Each number is 500 + 40 x the weight over its row's rms, rounded and kept within 0 to 999. Layers, rows and columns count from 0. Numbers have three digits each. The size before them is the row's rms in percent of the matrix's.

# up: layer 6 MLP up, 512x128, rms 0.142, rows 281-380, columns 64-127
# down: layer 6 MLP down (transposed), 512x128, rms 0.143, rows 281-380, columns 64-127
up281 034:483592474481515479535527492569456471500530470474527470513568515496515528417554482446574462472578492521525557529492496537478579519460451525474543562504515412593516551491460510471579442538462518
down281 027:481473420490536475444485528561559493490455574546526466504544546473528554494460524511491526430598487497558452568551539474438504447430474522500480470430503536461483464492511504430510496519479447
up282 124:485512466472613476554500490498453553499524518489433515506460518434517487476503467456501499524576491543431496512511525515517523485505449568436546489501473460498568523459447463466519500444513562
down282 115:428498525517443528497513483487488444519489488422499490529590467525550526481515536460551507555487541461482502511491498502549446486539416495481425494494458489474523506496539518522543490490509464
up283 103:498531441514505507514468493523524532468492530524565527456549454514544548493518473419597528476512504543493595508461481551498482439423499556468518548549492434540504529523434495477533499543518498
down283 102:538452495527496560550546507507577451482536556525498396472414556455539504467473474580442511481493485527497518468556564500528501534551474534473430446566453502489521529480509528485533479479433491
up284 094:494518465537507467525455486562482516471438594486489495495562514518502539468466496477587445456517472568442495458450538523540540443480458537450578433483591450462563449518391414491521518517536482
down284 098:558423459513453491545482469470451581476503415425483501463475495473491465460540529515513522527505478402487552554488525521471422512486489485484422556599508426494544423456572538517459452530503528
up285 101:538531489478541471516492516492492480562524518552529540468544407434556479465550442453584517488544524512457562541562438609560547538501478486493509494505438479446498506460504499392489449488484541
down285 100:421469497537505515519490507571575534469510636464479516511477522470534561400515489505488568516475528549442526515509502523463547490528510442523408480518547543494494460488475487523514507476583441
up286 120:515497426512496455474529520556440537498453499504547524479564508465578557435552443510504480436511528524496536519496467549522522450499438542558503515560567480527511491484489475457529427467497511
down286 116:509452450486522515518519449459511527515458459467517506508461551435525579477544492422512463512444475544494520496426583489517500470476473441558466498516529532500490494471562570584597460507473546
up287 100:452494412418551453495437504515412564465472462393506543503522420487491466481499485492527532441498468488441513488538415520579524550535421551501531481476522474480465534490513453453469484446501490
down287 098:482471538461534504516481532523528513484548500559490533560529583396560454533466441562475498461510503513500479525417556538521568496458485564549488448498541496532529593491494487474437481504514558
up288 117:497479452484512524537431506519445478490429517506492489560591484454529548473519457522542469488524480554506507567510460530492489465494486475545517518438461400486537488491482443417538498546468475
down288 112:508511500560584488528467452454497493510552436454507550456462436503540445479574474455484512478489523513445565497475504466580486511522507505455511533509512495619527483505464534576458491512438449
up289 093:513601497468487485549479558474455435597475427513428475537582527510570503505592499449491519502504519510506575534489512508495493551427523521520512481504505457532571512529516487503484457468418460
down289 091:463501573428485538463545464495453495385511556472539487481527526592482444430501463491544535524433491533443477542545490543527456486475507544483450465573536519519401503522555498448516494559548545
up290 096:536521465522536446518433478567467505467467477501461502528543430450522468476520446560509434482476494565514479444561491553463597532516471495519581601503489468476572465449464479357556485458514514
down290 098:488456474450490428516468499459546543474511473498439491573474484494509519496522495559509423573453493437491500434535479493505539448529518454468481481513489482465456436443515527479471471541491475
up291 097:463548574480538542443474534569473571515455522466519508518531438465519525464530533527520469527553507496454521516579540498511505549448468504516534550467434496464476517483456436514559468536374484
down291 096:522489532527523531529492480459556498518530538499453493492507466465527517470492458484487423503433487503563502428525513535461530490516550478543476544533455556505473439525497586553502466441506439
up292 098:507491477521487537504458494509488417543554498461502526469547579447491597491456514521496450496476418466509479508516519548470505519429506593535530505537513521514507536469489434473573501463481471
down292 098:473598483498487479554527516474498539533489539498498537532468583457564429544493491530465487528467490458503550519470519502511572498501517447488450488447516518584489449488518510559408500511559531
up293 102:428499532525499476521526457555496518529499435509414510492531492492519514454511418548526445518534555514540498510553466535499517567429519494563557470526466454527498499453490517497508526507469549
down293 101:496461495513534494436580587529540499542536537510538512462486511476415484413487575456550473506501492480509497456520461522501491476575539530429465511457453423510531479504600532546471494463553516
up294 074:466532514512522511445459500439480512482564441482447538545505456536552580527501541485475464427534452566516448495499507510458558539487489552458504453497517526596533514483485447487556466543428543
down294 075:481510488451517518555437529509456457486543519563510426533498454449509552530526493529445507469499512509548520505534541602463466493534490487445541356464516504486482441518502510521493503460549574
up295 094:443539463520493438520486488556486491467519522541533565460477479485525558448509412418440513470533520565530535477547501463490505482477403529448592472558523477531516503517457461391504470495501559
down295 102:445518464500454572527501475456616495489503538439487479531490485468459453514523467447498567485479516449508460543471559439455391485461546489527442491500460464522507542499481456548441509522508491
up296 111:470534477486497482519437453610478533463500445505500532558560495502490483488527578503491441484514506469473472482569486475542504479572473555531543435561521512555553528487426379436578492487477512
down296 109:548570477474618496555473566458488545482500450566507516496451546510498519462411489540547495535434545539526411481496512579448524466480509532485549496488513456432561546471523522512544513535476507
up297 100:493507539423534476492448551474485549488487473501482439606490480462530529501460515509575451447543459494538559475581486507520523601467464487475561490481450507465533516480396507444499482473500558
down297 099:507495532555507483515465468549460524438505499483554539527538492436501576502471464514416518436555506529576508505479485484416464527582489471502546418516508567437480502495526523531529474558561507
up298 099:501538475479527516472537460568445547495485558493458494527481515509505521427444433496471482415570481478453494556481509519488527445510427555458547543535512482476475501543531419462508471471489559
down298 098:496519524500465537436491512571485556496421481497532484572479503424468527497472481489475498495542515511519529472489555547500451511485363530507416538457457490470477482454421494514439484442553447
up299 115:462540472503520469544502573506415517459589465468539515531499457557486490475593472481529489498504518497495505530501505501554518499498417571520489504507486515603548551453494455439540460471463470
down299 112:496596549402493528454554513506489388522541522522574483492500481541494467470518561491467467552457536507458536488608631507504480492534566509476553491442512494557486465537422472524518444485478548
up300 099:471568500474552533523505498511470480542548425553490533512584450427472531470544497511559435464538542486425499503501369497486537505479474484413577480533505538495525574513480434467488442476499522
down300 102:504495523478555543423500511499503423549542508508517499455520470590463534402475542475462521539485565478541454472506522487533410462530535477469532460513441567571447471538466476536454482529559505
up301 113:452542496511451529485439508553433524552539526490507514524497482484525478491519497454537494444510497485507494456534474531484486463457471502514491546540476529553554572497506472502469477519449494
down301 112:542484505455466474545511480507419538515521470465477483454548397525424498515431486418533483495513471478518530497555484557460452558549438427485491526565514453454450491504506580502520466498492506
up302 113:502598482479581510495540487512505536458469532515473505519494508463491526486559441491477469495534477535550545549538480498531511495501386515494499504517494481489589522517451493410501495479488575
down302 110:478583491476463466518547469548416467504478451538490418529498519492462565513405535392464514506479452493561440516504519493524468541514517496490458481494451481426477442537522511490530409457504536
up303 111:404525555503480468545472469476471548522489508469463476494511505509584530455554498477495479461459547421515518495507505521461538572464469524552563489505488510512496531493422443470521469497511545
down303 106:494471516480509502454502437516504453526516458514553519552520512537518518514530496482586441446545512534540576540456581482436550465433472462477504507454557489531571470452480441425503487506570486
up304 101:504511473420494481522400519521500518470497485495458495491526505511469528415478533497507476500518507466480485488484507530481490496464506552477484530581503483476492569474520402510479458529431503
down304 102:553494530563435521537491524476536451489572510535466528473488503488474526507515513473539422553545505503543538514540538448400453538400527564525560493461514480533485511497493496497581538438503466
up305 091:486529506495486469502496540523497593521524478480509549556481551486511485467579501422458490462525480536498529447532423478586461538546501552520477547463492395539493540511479477459526424523434487
down305 097:525492484475565503462541522563538491518531437468539542492445569467458527494503527478503476511579510498566486504524502546417407470524518498480489473519507427551438526576478509534407519548487475
up306 092:456520441447539420561509508579405565423502516504430452552484486511489475449501450488542495419592451575509489480522433548480450489530528548532492498493540489510566516463464445428504466546471521
down306 097:497406508446515449420484446455469528509493425503452501495464501553478481462510444527487527481514461473524516543399524496455529540510445505457454498523513487519490513503554508498603495503479517
up307 098:443520468428479503517443460584463451465467506436525483500506517471518597467497489497501415496530487477478496579462535488501488522525470554526500510539498453511549516400449500490508447499480479
down307 098:461575550458503506511472560469479475469529572463420503496486477452504490483538533531529475584487451483519550446516443531481512511477495479491483558444528449528523533434482497443442491485415425
up308 092:540569536542496505482463547499459502483465452505490470581551532536446514506489491500527487459567443517546537570533465573469546484429482548537544529540451455585515516491466516517489460485474590
down308 100:541520495637484554498502548478479496557471479442524532491529527458493530450481505505560535484484492528545430516467580467454479516544512403500550452485506585500490531519493465496549534551504412
up309 101:489544487461516473502451556471486512484498518527530544495543459557565525483522467462549501535574522509566479472496375573492583528431483545476503507469466496551498489534434479519511469476486494
down309 104:614549502547483503480496528483470451534505463441514502468526533489542565480541524519497476469503502575477434448471471518487549487550465428569494519575561422463487434525514542493481441481533501
up310 094:450550541494501559535531534513495446454576500480537475464510467494454485509477490490546412451498462505533529481514538510426572519516513532598506502516492519512559498431460458482552449527456594
down310 096:485528464413537541529531493511587537485504453462525493509619463489477558444547518509552524527424489403451573514481458497502537485496548565512470606444484520481536560450512507500480567502523505
up311 089:483549424525444487515527533504521413470494467439538566510499515472515528459555472504612453514530459531522479465507445465461573509497516520481517555482495430523480458471493500401585460483463485
down311 091:538556570483522490478538565482487524459525600501493468543502543524457453457525532469377489525470534461414500510498501421521505514579479436501490476475497523512451431532578508537480478525510539
up312 100:526515541471510440466479543526477569478544549505423511513586408451508536472551412560540480492542527519497507470526517502486550518494483513520545518458546380464555481528475521409497496529449523
down312 099:470520523490503526477449486452507553473467431497488530542483527456468513479462549566535482585502487496531504435512559555554452539478491563455459522441502495495464487529548543519527478464458517
up313 101:422525521496499442600501507526517460502488533524532531459488499512540541471464501480539405435571407487515481491463499519512524530438480490420531522534492513535539587531497488466537456529476567
down313 103:480565486463452531523529429537540499427510471495571530421566538461483523455442582508475496513477458449513426510550492509509524449518516539492561519526475479542507540508503492491476490452565460
up314 091:557553502470517441558503464520482471503472502410483490508507457488557504484528419487532512461458528586457572538572542470598501504453435518501585546558533508525543512519486460439448517480497503
down314 095:472472532497502623432537515514491542523462489448422532533479494512515494473549569424441549518470519488462484572508575395519501483550562434471481496429482519526469488571485505507488546466541511
up315 095:454485435486530477521445489526447472578427509480478517489499526492474428448489549512446485449513440476514446540502463564591511568540481485465537560439478461495487522445521440509601427497489548
down315 099:500518473485486538514480481492495567448532467515540574524514460465475457623523520527445467532523469474606548527526487506444594505479475589502604479466499514522470548508506447458430496544529479
up316 107:523552482456560525465479486558494515478474504434528454561565492430508527488492434460575420489533495581469485569524492528482491508478500575490517509498520457533538551409499505469488471524480477
down316 110:478513553450563487442512444496477460527537485521561494476452486586541450500497557484541518522449572542491583489521470474435543514558519443457555569504544523522465413481508489518467495551386514
up317 091:478478482527452523527507518514455490519533460477489501483502481417560500477534475520619473460595492542497530483520453503449552440459514543409474499549486469548520551448464492512494506437505564
down317 094:588583488481506547499504457480508578454463410540499544543509533464469542534567486556505406527453434464573533475496441540494438480522514496482459469554526489508478520465558518471515508535549473
up318 098:518552487526517452445502526498487423559580495484505495525499487423484551476544536471554436509514473509453583573524460619484551517496501531489535591564482456518522496485530500498504461574475495
down318 102:525507552540468492495575466474430577496482482566444416458465520508459525458501447406480547473511483491509531471489498490557516536497543455491404514525503500457539488491569562536474489445524446
up319 085:527526431438501518493454562517514460466511487483523493491515457452476525498469505524585492502540451566520524513493409528547565537515450503509524500464510495526545530483441494355491421489485516
down319 089:614583552525510532546485459497490478478496446495501453546483585504485492458473545471517453505489516511485494529419471430500509506452500470450508551546553495536407444525518497544543481544480432
up320 111:560534447450541481565466520506501516488531500439497448557581446513521516465546528466512391505535423506478485537573494519511477562509429540473526541516502443563557574434407502498513461495464571
down320 109:514434535524478536473493497534496409519510466468475513431490497494534524464514584448415479526518539488451416483519481485506483512548456495577542518473471506562484406417552448513482499581475511
up321 100:457598478457500413557424517572532533483424477448464535530483535457480530415516486507501453500490552451541478472531530501549540466497463476544552486540465487516493511492489415480521519432447509
down321 102:597488467549505454531513506394468530467503484489494515477496577539540548508590522489527473473540519525486475489473536419589569502474515476454477486468538469536466572503508502447497614499529498
up322 093:484540458471421502563530469507500447531532464519447577484543498466525541462500517485610466516478531496476503472505480583465500449518502520499477538457489508542499545428490433480542474516433500
down322 097:557513563522535491518476460509498553497501435543503515399485499484415483525467553461533478392532500437459511529512487522445528564517507442521444440445487442446507456483484540536512527520566424
up323 105:462524496505536398548519534524410538576556551472448476452500473479501537484506438420478470518541501487524555539505535532507605470478456549481609539558512423481594489531426438445493487445517542
down323 104:520494558459437590524576473492555523527463490514560566534513437492465485530514461532499435518482516489501509532513522483449435503621547507457522480542584471449475540499525497542496548547618404
up324 091:501502476492524503514440529498437514533511561420522518473515510511501545480479471455578469481513395548525448583507534581561534509453517567519471537545529473488465509482421495486539454471502535
down324 093:517537546510418448530511498447529543503447484502438565506502506443458457458487524500517495544514477536493486522459481559477508474497509550499427464526552526493525551558555583453501463476562487
up325 103:431476531497454447566498522544500438522513530451425537562565508493494559480468506511527472481490464475500515512493485511487546434512511584478552453551503488511535499477502458475514495420508613
down325 102:488451524523520514479519448486498479622473500449536472526551484521432448529476502565458530593473501401458511528457497493485448518493520496454494463487524447558461455457552424521566507442557539
up326 095:485560521544528486447524537545519540542449451420461495486518480506503517481519452492495505540511479496455588475540462570566543513430409471489586547582528499434584552486471427442492465441530530
down326 097:436508501476507544514431524516525516583486503522529516521509472561475507588455518573478451495538498570488497496448475422469563498476484456516463473471531536514427498500499487559514511527555429
up327 098:445546451479530439462505544558537490581527500420437432480446428412500509475531521427539458579500462496477525563510526533548556499490473491478521554490524483488463505469471454428534405494464526
down327 097:506522510532514485511474445470437486559496525499484577520604509470506498524484425524484515492578486519447581409526482482475487443584460496569505498526486502496484497465592463502507489542498503
up328 102:530511504508538553546447577483510453476520478493514523527473495405526531380479469506486481456583450516552515555474481600467515521475449547491461486470467476507490563412530563487507502481450590
down328 102:501521530447542471450537384468493466524493478555494546518523469476465438456460537445520525473479525513484489517538561486459436407512480487559514537544497542472541512464442572467466502448496487
up329 105:483598468434515468507521449505499458522522496437495595481521546505586471491566475479501515485496529502492569563497441536545488450490511561514492520557522518549569525485493503532599516538407473
down329 098:499433439493498520514522476462453501481511451440532544427410546459461441468504448440411461542529561478536532485483467469502531488524509502515405478494531507511545429540507580484488554409532495
up330 096:472548548456453428471462559500422494445544543523412507593500542488484582443541550455486420487504464549458479527516517512500585500534487581491475455463585529516533530443504442525475449500433517
down330 096:423418529513561471480502512485502590507471476581489473491434488497503490469512544516450443539486503486489513413506492524533574492488505457443480471485563568527493453521548500584508463580582537
up331 096:498521448490436436488491546607551491487488435504523544497500486485440510475501445427591490493606490544421507480526507499534572432474477529471590511489538377516516514490484414455538511518486562
down331 095:533452487493478497523480486512536495452527501499524521478505550391565480501507436399523491524500508526524492559522475524509513479541570511500541470518421504477496492538554506483536530457446513
up332 096:509543473473509483470514468543517506561479463441535557476493411558482530493499420478566516435499453501468505540503471502523542513445464542522543601492479399560531569510418526460495473462476564
down332 093:440484531463488599467505450485563536489470497549538533480578433486501566587551399521485429531516502508496437532545493512495497464456521457446585489554513530516446459521513536516544475530505497
up333 094:521528467557520492502420459519504531482527508480479489522531513525497510506539475451539412425500413565499521485529517517462511499458496577461467500516467441581551583477405480450507464493487511
down333 094:549548584507539522534483478512451424563520481586529496543443546454515466506537512453496527479514465524514485536497465518482466451538469430478463443482508547516489479526453451495530446455527537
up334 103:516541446464570523511444467574501567492550488547520569549487449453523496403521523497521492504527467551462437500502507473492555472545505494543520514471509484588501623495497499449507480459512471
down334 101:444492460469464525524536460464550502490506572450466432541499524445468394520388499527571531518444493503473477497508498506502517461482471470569504459457469442493490501411522473530455426560434530
up335 093:551603519497471497570478455573511473427543518475463540499512483495481513467593496474493483468472544511508493523524500496498479464493458505583515493582461436480567523515449414411475507500449522
down335 101:471476509535534473447463489483532564576484424531482469430473481563451476509536550500462465488527458477495533519512508513484580497509496405467474505556519462456444557599470496509517570499503409
up336 102:471505481528501534539464557523538492500493577495477518518515452508558503481563475522518479470522517456486496526474450577485610476481425486561480491505472455551516526457507488496502496570509548
down336 103:490451499529542510436490500553499432527496484479537485510500482532432419454519547490458505573522551461512479450483507448429538442549488479471482563517472540532457484463492455506484547587472549
up337 099:570506512516580525503435525483408540470497485542560434513526539470587553497541509493478501537496483546458532561495461496478493512482431529496546485490499492590508525534452487428473464555457499
down337 099:500510489535445512523480527501464476491490490523489529476523499502460504469518558529480518463551584456468538498495475452465481454529434511540562510489563527548567492529553431516579488502560559
up338 096:466547470489526488577450560479470527502522522490519548489573522456535495519554477510549493537567523502530519514459476492489550437523479540518546460546420370492489487463382485475532433449499490
down338 098:514533462480506547536515482472467518488504504451561479523451513525505520520511524496487464521480511466526467473543557402532458512430521506495500513534436516544455385510455466526541478513472573
up339 089:474515561520468541483577519533523500535517444562480492548546480508619574525529448530545467434560558510487549519542459486456599465460505547460544481488475439469549511515524473487554496542442532
down339 095:534500453540480591468547464519439558517467517514459483533451470586490505532512500555518438504476525538505452483521363531489483551497457517503637517453503578459449512469439496453559498522449461
up340 109:510516447494495458544462492520481480485524495496539503533598472442566503413572519517510495511508539480489477446503526564566555506487468498474501465477544516519487500415512478386603512520527512
down340 106:474598490539529495496471475435563476559500551477490473454503530512471457488551516505559416468448499582479442524527491488519511465493527492516485401481471451463487525478593526525504515446520554
up341 084:497516469516549509452553484524494428567534464511431519506530519547484490475490498441541496426468529525484506480536517537485562534511424552481515566496503509561525556504475461419513448501499530
down341 091:554571537514429468482523481473519528527541472494424463525531535522466539490498566405528513507455482460491500527554554502539407472491523449503397437516436549471520498490430543513501494535450513
up342 107:462529491511487513568466460541434523545548469486493459506564483524484518471471411470537411492522517573501478523522476519502542488477441490617577578531513468495550517506503497386526525456529559
down342 108:588559525555532556434487520439516573522529498521440573438518500471538456544471510538466499463555540482524475427539586415543518472556500456457539496567498557521472516466462537521456569559574551
up343 099:475539480521513512458521471553511458497524496484513584479465428524497540408463438492438515486521474540485535467554439490475535440494433508469512500536477509541496485474510407433560458530460630
down343 103:539476519523537529480557546552546520484527496518548550547485549490500526499479451435569546482464544494471463487498454504500451551545513450471494478496505547473519505467526433473407506539477461
up344 099:537515515470463555500472521504434466546549468402467495542511513514488479492479516482503487456584436520453550488570476598557484451438371496490487531573500446473487565495474489452504464485499520
down344 100:530469489494487417437525535459430524508518504471521477458485516473465524445494503484468477437498518504427547530452537501529564498560548477473540461455451522492546452572527569520498466471531630
up345 096:447580496439462425558503509518433456464549538457543462490486488492542555432587507409511456446517451528508511575511507566536484455508474521517526459506503452493549496482456500429463505496498574
down345 098:474523500485450524568460589454491470503463489457435473484490467501495497514542466391404586522464521441452491448504505524549519463519521464537509486427513475511466475459552570531515476580546494
up346 083:475518497506541503545494430601531512499454428495495504555453457488505564441495411542520528411474460485548542491506431520460600449536467496468491478497514471589526464432433471446516501462453479
down346 094:578485524496510420483604441508502520562539528514455502542490496498453471525455516445481458440485517466499540537525504492476531492568465494465514568510452491475478491477525509538416438481443535
up347 107:461509509486568500530526487518526542501497509442520504508549421489509505433531450533524533495533488479534494563543494508528542477450444477546552511471489523476438499482538435356616451496497491
down347 104:601539445467523481517443547513501506513478421482510532601530515573477561521543507494459424458422539491542488505431446454490502447500490512462533426523448497504458538538449538522439516504517491
up348 030:470600505519524494521527546534460516538536456509486479518540463485573534443533463484506416463542474516471521578522463565521531504477471535525550517462498428571491537506437486465532493482485562
down348 023:535510450499596496481495534537487528451496530468412498540483496457486446511468453514436483489442469464529463471483539521479523439467456563422545468548533512390444510474532519507512516543556481
up349 090:529514447496514474531532507453462470517544445480474462519510463476536538517495537500543419506450415506517569535515550500515613533523533544518590475516468408579481557473415506514482525555484508
down349 092:503526519529404498512421443522553505503504514466484501507466445533529521581540473552451503497575487523534478450598476485530539512576520458510456494517530411487525575483460495487490463467577509
up350 099:483516534487518492526495503541473511480485496542525535479532505478540474480513372435489511501582559507432479487470544547459502526501389574532556504492489489521511483455460486517509525456441486
down350 099:518463469553589518492471541501501507469548485474513533580435507479508484492452484558476538450511476536527543385488549508451521587564544471481505498544496506478488568531531505481523480530548532
up351 112:493514432464534531487483517521422540553478504429498469487514435467510513488487456429573476465537476513453508513538460530586547520503424486480491620485520440490517508415416471389512471445502558
down351 110:490467451483501491505479426466493508509472468510467487449551403516468455531511500536538530494489469503518522454468508399527579521507463502504549423508514428512389531488566461497479463498548548
up352 106:478524541540527433468495562502427491502499546524514501536495514530539507505525528474474440424528556507446492532472418543497517488494470519480568478508481476591523590503522448493504457424473576
down352 103:563445488474473515474484529453500467539461399523610536518458462541494562546524544479477416416428580547504532434541463465487497437491459435511544490531520545514522520482519506512423505503470522
up353 109:519517559531547508512469536511507450536569487431496525506515463495507559467525476506465499514509545468489533491490451541540517486458422506455541480469455415565514454492494473468507453461495565
down353 108:486485440522515493470500474552537478530546534446439479508481489494504433488476487457515444529537442484457512483467568524488529536463546574530574531472424493411506467499468506417509548528603544
up354 099:561517480473539506490488508597500490528456498517548464511472509460548503471448556487563479493519420515438549544480483538493527531524491631447491525530459467484545549531442506487466495496497477
down354 101:539527492442523548550545508523552451504503510481455524535531531515498424433420518507495539429448524461600490513532511422448487488503483524551487480499441430521476561476514515507415493501473510
up355 097:531559499519444542517461457509448491496489509420532564524546519494539507531515415477493537425516444580463549536489426591506505495488517501527506527480552476551558569403480491483483513549459532
down355 100:543543515536584470500481501530471537449470534536568537512506523504462453468448481544468495527515514454561500453508469527556536454527560448485516469514472566507501477523450478520490497466497564
up356 113:511485462534498432464481493551417515451458483461501530581523461425543569480578423400530482475496478509464541522558515561506475473447451517506532491505552467514545506442421498372527469545499499
down356 108:509446482481449488457525485434415492473452476483523497539473530473546567476542453471506462461504498530430536490451650533497515449469494429537470518479545536533556473512494524547545470546454479
up357 092:493533497525525507540474506548515462519566542476422524523488518468483567489468503503521417511477450512502553463516457536454615416469461520505507487538481467512566479553496443460506449504446508
down357 096:468524401566417486422452476472468477463582513483501434475541509517506460431420591452458605511507498464529482451504522496583457514444521489523515539476557537501473430498538492551523525470523441
up358 099:407518484462501566501497530527409530557527555539511529559453539493520491463534504491474494516572537486532564492567522479495496502548438532549479596538485498499508593432475436491486492504483481
down358 097:548495526508470440511465430433531572489435486482489469529486486490457487496500497465541473471476533508497545477489508514499494448495572500444559492524414490486461557508471492547518454539440419
up359 098:441516529536547415547494476560495459542584476517541429451565474547518530496602445490556493503513454518421503579475515500467570488487466570500570479476530457478524505464424457436540467534505498
down359 100:505469491449451449514503417483504488474485500513459495492518547560502466645521484535606539521475579566492500470523491437518524428439446468515571565437493556491531491545561506489544481486502569
up360 105:503520458518539468521481432509511539529535447446482429471492463547494554426546428514500463496502469512491529573560451505537489454438384571475535506537545500458592541499475461419537478529501492
down360 103:475518494449483482476429495481487520603494482540456538496449517469487513468439506474465450401526509452510564487447491600475516471487507512466540482477438523520538558468415484485528469510514514
up361 105:538540492475500521545425510568441529469533502516540577539516502540584462507534509502516526453533494479459565522477457514533494433515450558536510533532496482545563506553508492483521530476512560
down361 104:496526522492533482527551524469529473503531529523523507484485399455574466418563518472492472477433477577462464439454486521418533523479500573510496547524447548497503486591474587493508480502521546
up362 114:444549488409513499533474486475438530460535530516399515575484529503502491445543485490486482457526508516489458513527522489564506481509412573486546476489553518543551533490514450429487467432444530
down362 115:580452461504465537507518508510501526511522424530512527437565526530414555456502512484525518457492488531546493493486548502497462536487485465426424452550407487474486516605542439516467460444581491
up363 107:459574529547487516565515452512437464523518489505524454568515522446605566483500513489516431447506435530562552497512479494539552492510491492512534500466511450514511535527534451481539485545444489
down363 103:530528503483456523476525469460469477480508500505485509466541554540447456555490546527521477512539467479535422483568480513445400503514550431535487483504469531517437479555543495506572450543516527
up364 088:509510467514565513470464517566462462574564446479421546465582531429532569457505513524530408509574479446491470496501439514470572441498522504542516515475513476574465470496420448498550504438459478
down364 088:497525518478527500474531533535445508499565490474536474463443523549443520484517481523507501428448506509464482467456474491456515511478520476440465543500450452446516461525504538520468534576483473
up365 095:520490525465568462518435532457501514460485489458472472490567514527561516469542497493468547463496479540448464566485484624534474486500471515441483470515435487505511574483438545417461496548462506
down365 095:546518536518484442544424475490483382489541406525546528518470582485515457535530545479541424425500525562549525477518535483488533542420455555512496468475524517491492473524530526487500563507450556
up366 109:572530538479517495537463532471415447542493488462575520502491477484521500510566441469455462480495482503512517558475499493520506498508493563564461600482494510530474592473501395521504498512494495
down366 105:507600467538483495443555520436532420459474511521546524495489525519561510486464522439483486438552551569445535553522576516483499543471587423487430480554463424538492536516533511468457500464515545
up367 103:520479518420496479553417540482472495507470538515522489564530483474511546481536459429533402440525452547453510509478431562603517539457487528555459471480528433487585522481428516485486475542507535
down367 106:541520473506427492539527506415540484501505581524450510456421487481546460479529524437468443421540527522511478455492479460487455510500510499478517462452525487480448474568472553485569533492503501
up368 101:520503489520584511470450520533463520541542520508423486558546553476555480419471467456443461493510435469505528466594450543493519465445461558492537516553536450466501608504458426477600475494453528
down368 101:489510497455518494464488575468534466478568533475491522519542535501507538566472544462525568618563504476547432515511485396440473456499541509482522482533478501525481493425436493511457514567534437
up369 093:552503529437497513548436428513494481520538423436494459533496518481513581470480532508479476495547385506475439592513451532480552499441493557589478513478566465592520469472495443490489447497474494
down369 097:553546465419569478508556508445527520477460456520498537516448504467515540483473502506451412505496512415507506511498519481517551503534509447447468531461517416474517580497503511538473436449480551
up370 098:465553505550506461466482570528437483575489469551457484506564521513486581496484513502523449466561549489568504516593492515461588492526490508535520531499475461496497501487477464459518481520403537
down370 098:556484464497475553533456573536508552490510476496519575451496510481527508485521487486404458502550519511525482518468507478429508554528501524454422508438489539510474558484511438522465515468507482
up371 105:514533419529523471519515501554409468509493509524532444467507458470446560447530517447556478517547477549474472509482521559481573570440427493526502639502481494460483475529478490440569455489479472
down371 100:572500512548469516484487563490448542494516480465526532504446493519482537573487537544534460522505410517462467492488481521430537452464470503517445566488528525471426527406518523559504469478527484
up372 101:474516519482514482470529555502475489563482472448513490523580536472474515475509511485568505544513464498458558509508424532518540497516475539509571494524488396468532508428514512493512413454451591
down372 099:543520476451527508485511418485541528470449447447546483477436579454504487447531464512464500516441541477528517441484515513484405487518524513454507439501506478605474476505532462538517487525404532
up373 098:389453481462559438588507465535380501492547514493503491480512547506503571487468428500537452481514507548535478474477494533484542506503431526510479542510471467541538499449483485513526490482505496
down373 100:513563486496446521493588481547481543496540536473518499390490565531457475497454477497508466403499560558524537436436460515562540471466512529471580465494528497489498543458539438523489494520500502
up374 103:457504548489453494555469547490502442464473450440465548493531538533487542457527470447510491422515459485510500478555456576524526458472389545451479447517497457493539502445418472468479478472515568
down374 102:492473468467470468493514558463577582521508459468560482548494508529516507469490549567495534516506522518487454464525536524498451489553484516512477511424531497497513513500497561573592458449501518
up375 094:476535525509472429490491540502461532497498560497442528492491534531553556506557509515456502479541461500490519582540506497561565483477480538497540466490541515466510489500431475519497429451438504
down375 100:554454522503525450567481471535557493438449514532515481499536393410451516501488471528547447431472499490505534480495472522495519503568554505483476447565495478411504548584520542537566497507531538
up376 097:497567470447532390499498469566413504534464492491504563545629441530519593499485458473562511536536566497482530548501461477553557464514504500489549538517513373512477490421466464480534496495476532
down376 100:475427506482498526493529523576554463473480524474440482567549466439504435523494452491447475561550504503494469499498570512447483557536525498477557518445522489495483529561540579568533512552511548
up377 035:519586462489514486501509517547447478527519510481481475505505529495558558386577470438512450494565488508502495531551450522587571492420469572488571549525545426564514540421477497493506460508495476
down377 029:434499534523532495580500486506433444467484515415457476446491552451450462584422477534465506469421389525476455512524522523507532493539404502417493516475481489425485537531470476495544523504471458
up378 099:477550483489488496453493499486502472508496500428425480494544445531500454455484529421515540480522555502435551559542439511552530523468512517532538495539492448540511563531474483439501468457535529
down378 102:549479528470498505549541454515549513538538590533544504474425427513538594494563494534489505463550516500542538481518474520449401413574463480460483502545518543482453579468428518503538539521481490
up379 107:468513495496499482530478454502465508536467478457460456543492560537473510447554499518497453491527433531506484563493456515505545452491493615586481470431501428551604527487465433491524492436449514
down379 108:476518461474521503491550480490523538470573487486498535447474382530454454493474492545494483481503456463451495581450564483504580454457519476555450432444580459492474552522415439518495481456483524
up380 110:517523436424463497562437522527433437485544500532529480572537497446544564512531476518486471500533474498489544604485464513457482496520467615526492463424515447529540561464472523466540453461428477
down380 107:486400494550560532557490459507495482515442494423443473508530480431543504494466477485579564517469483380468497507488439484506454481457497549509425512478569502477482484467568555515547496505448491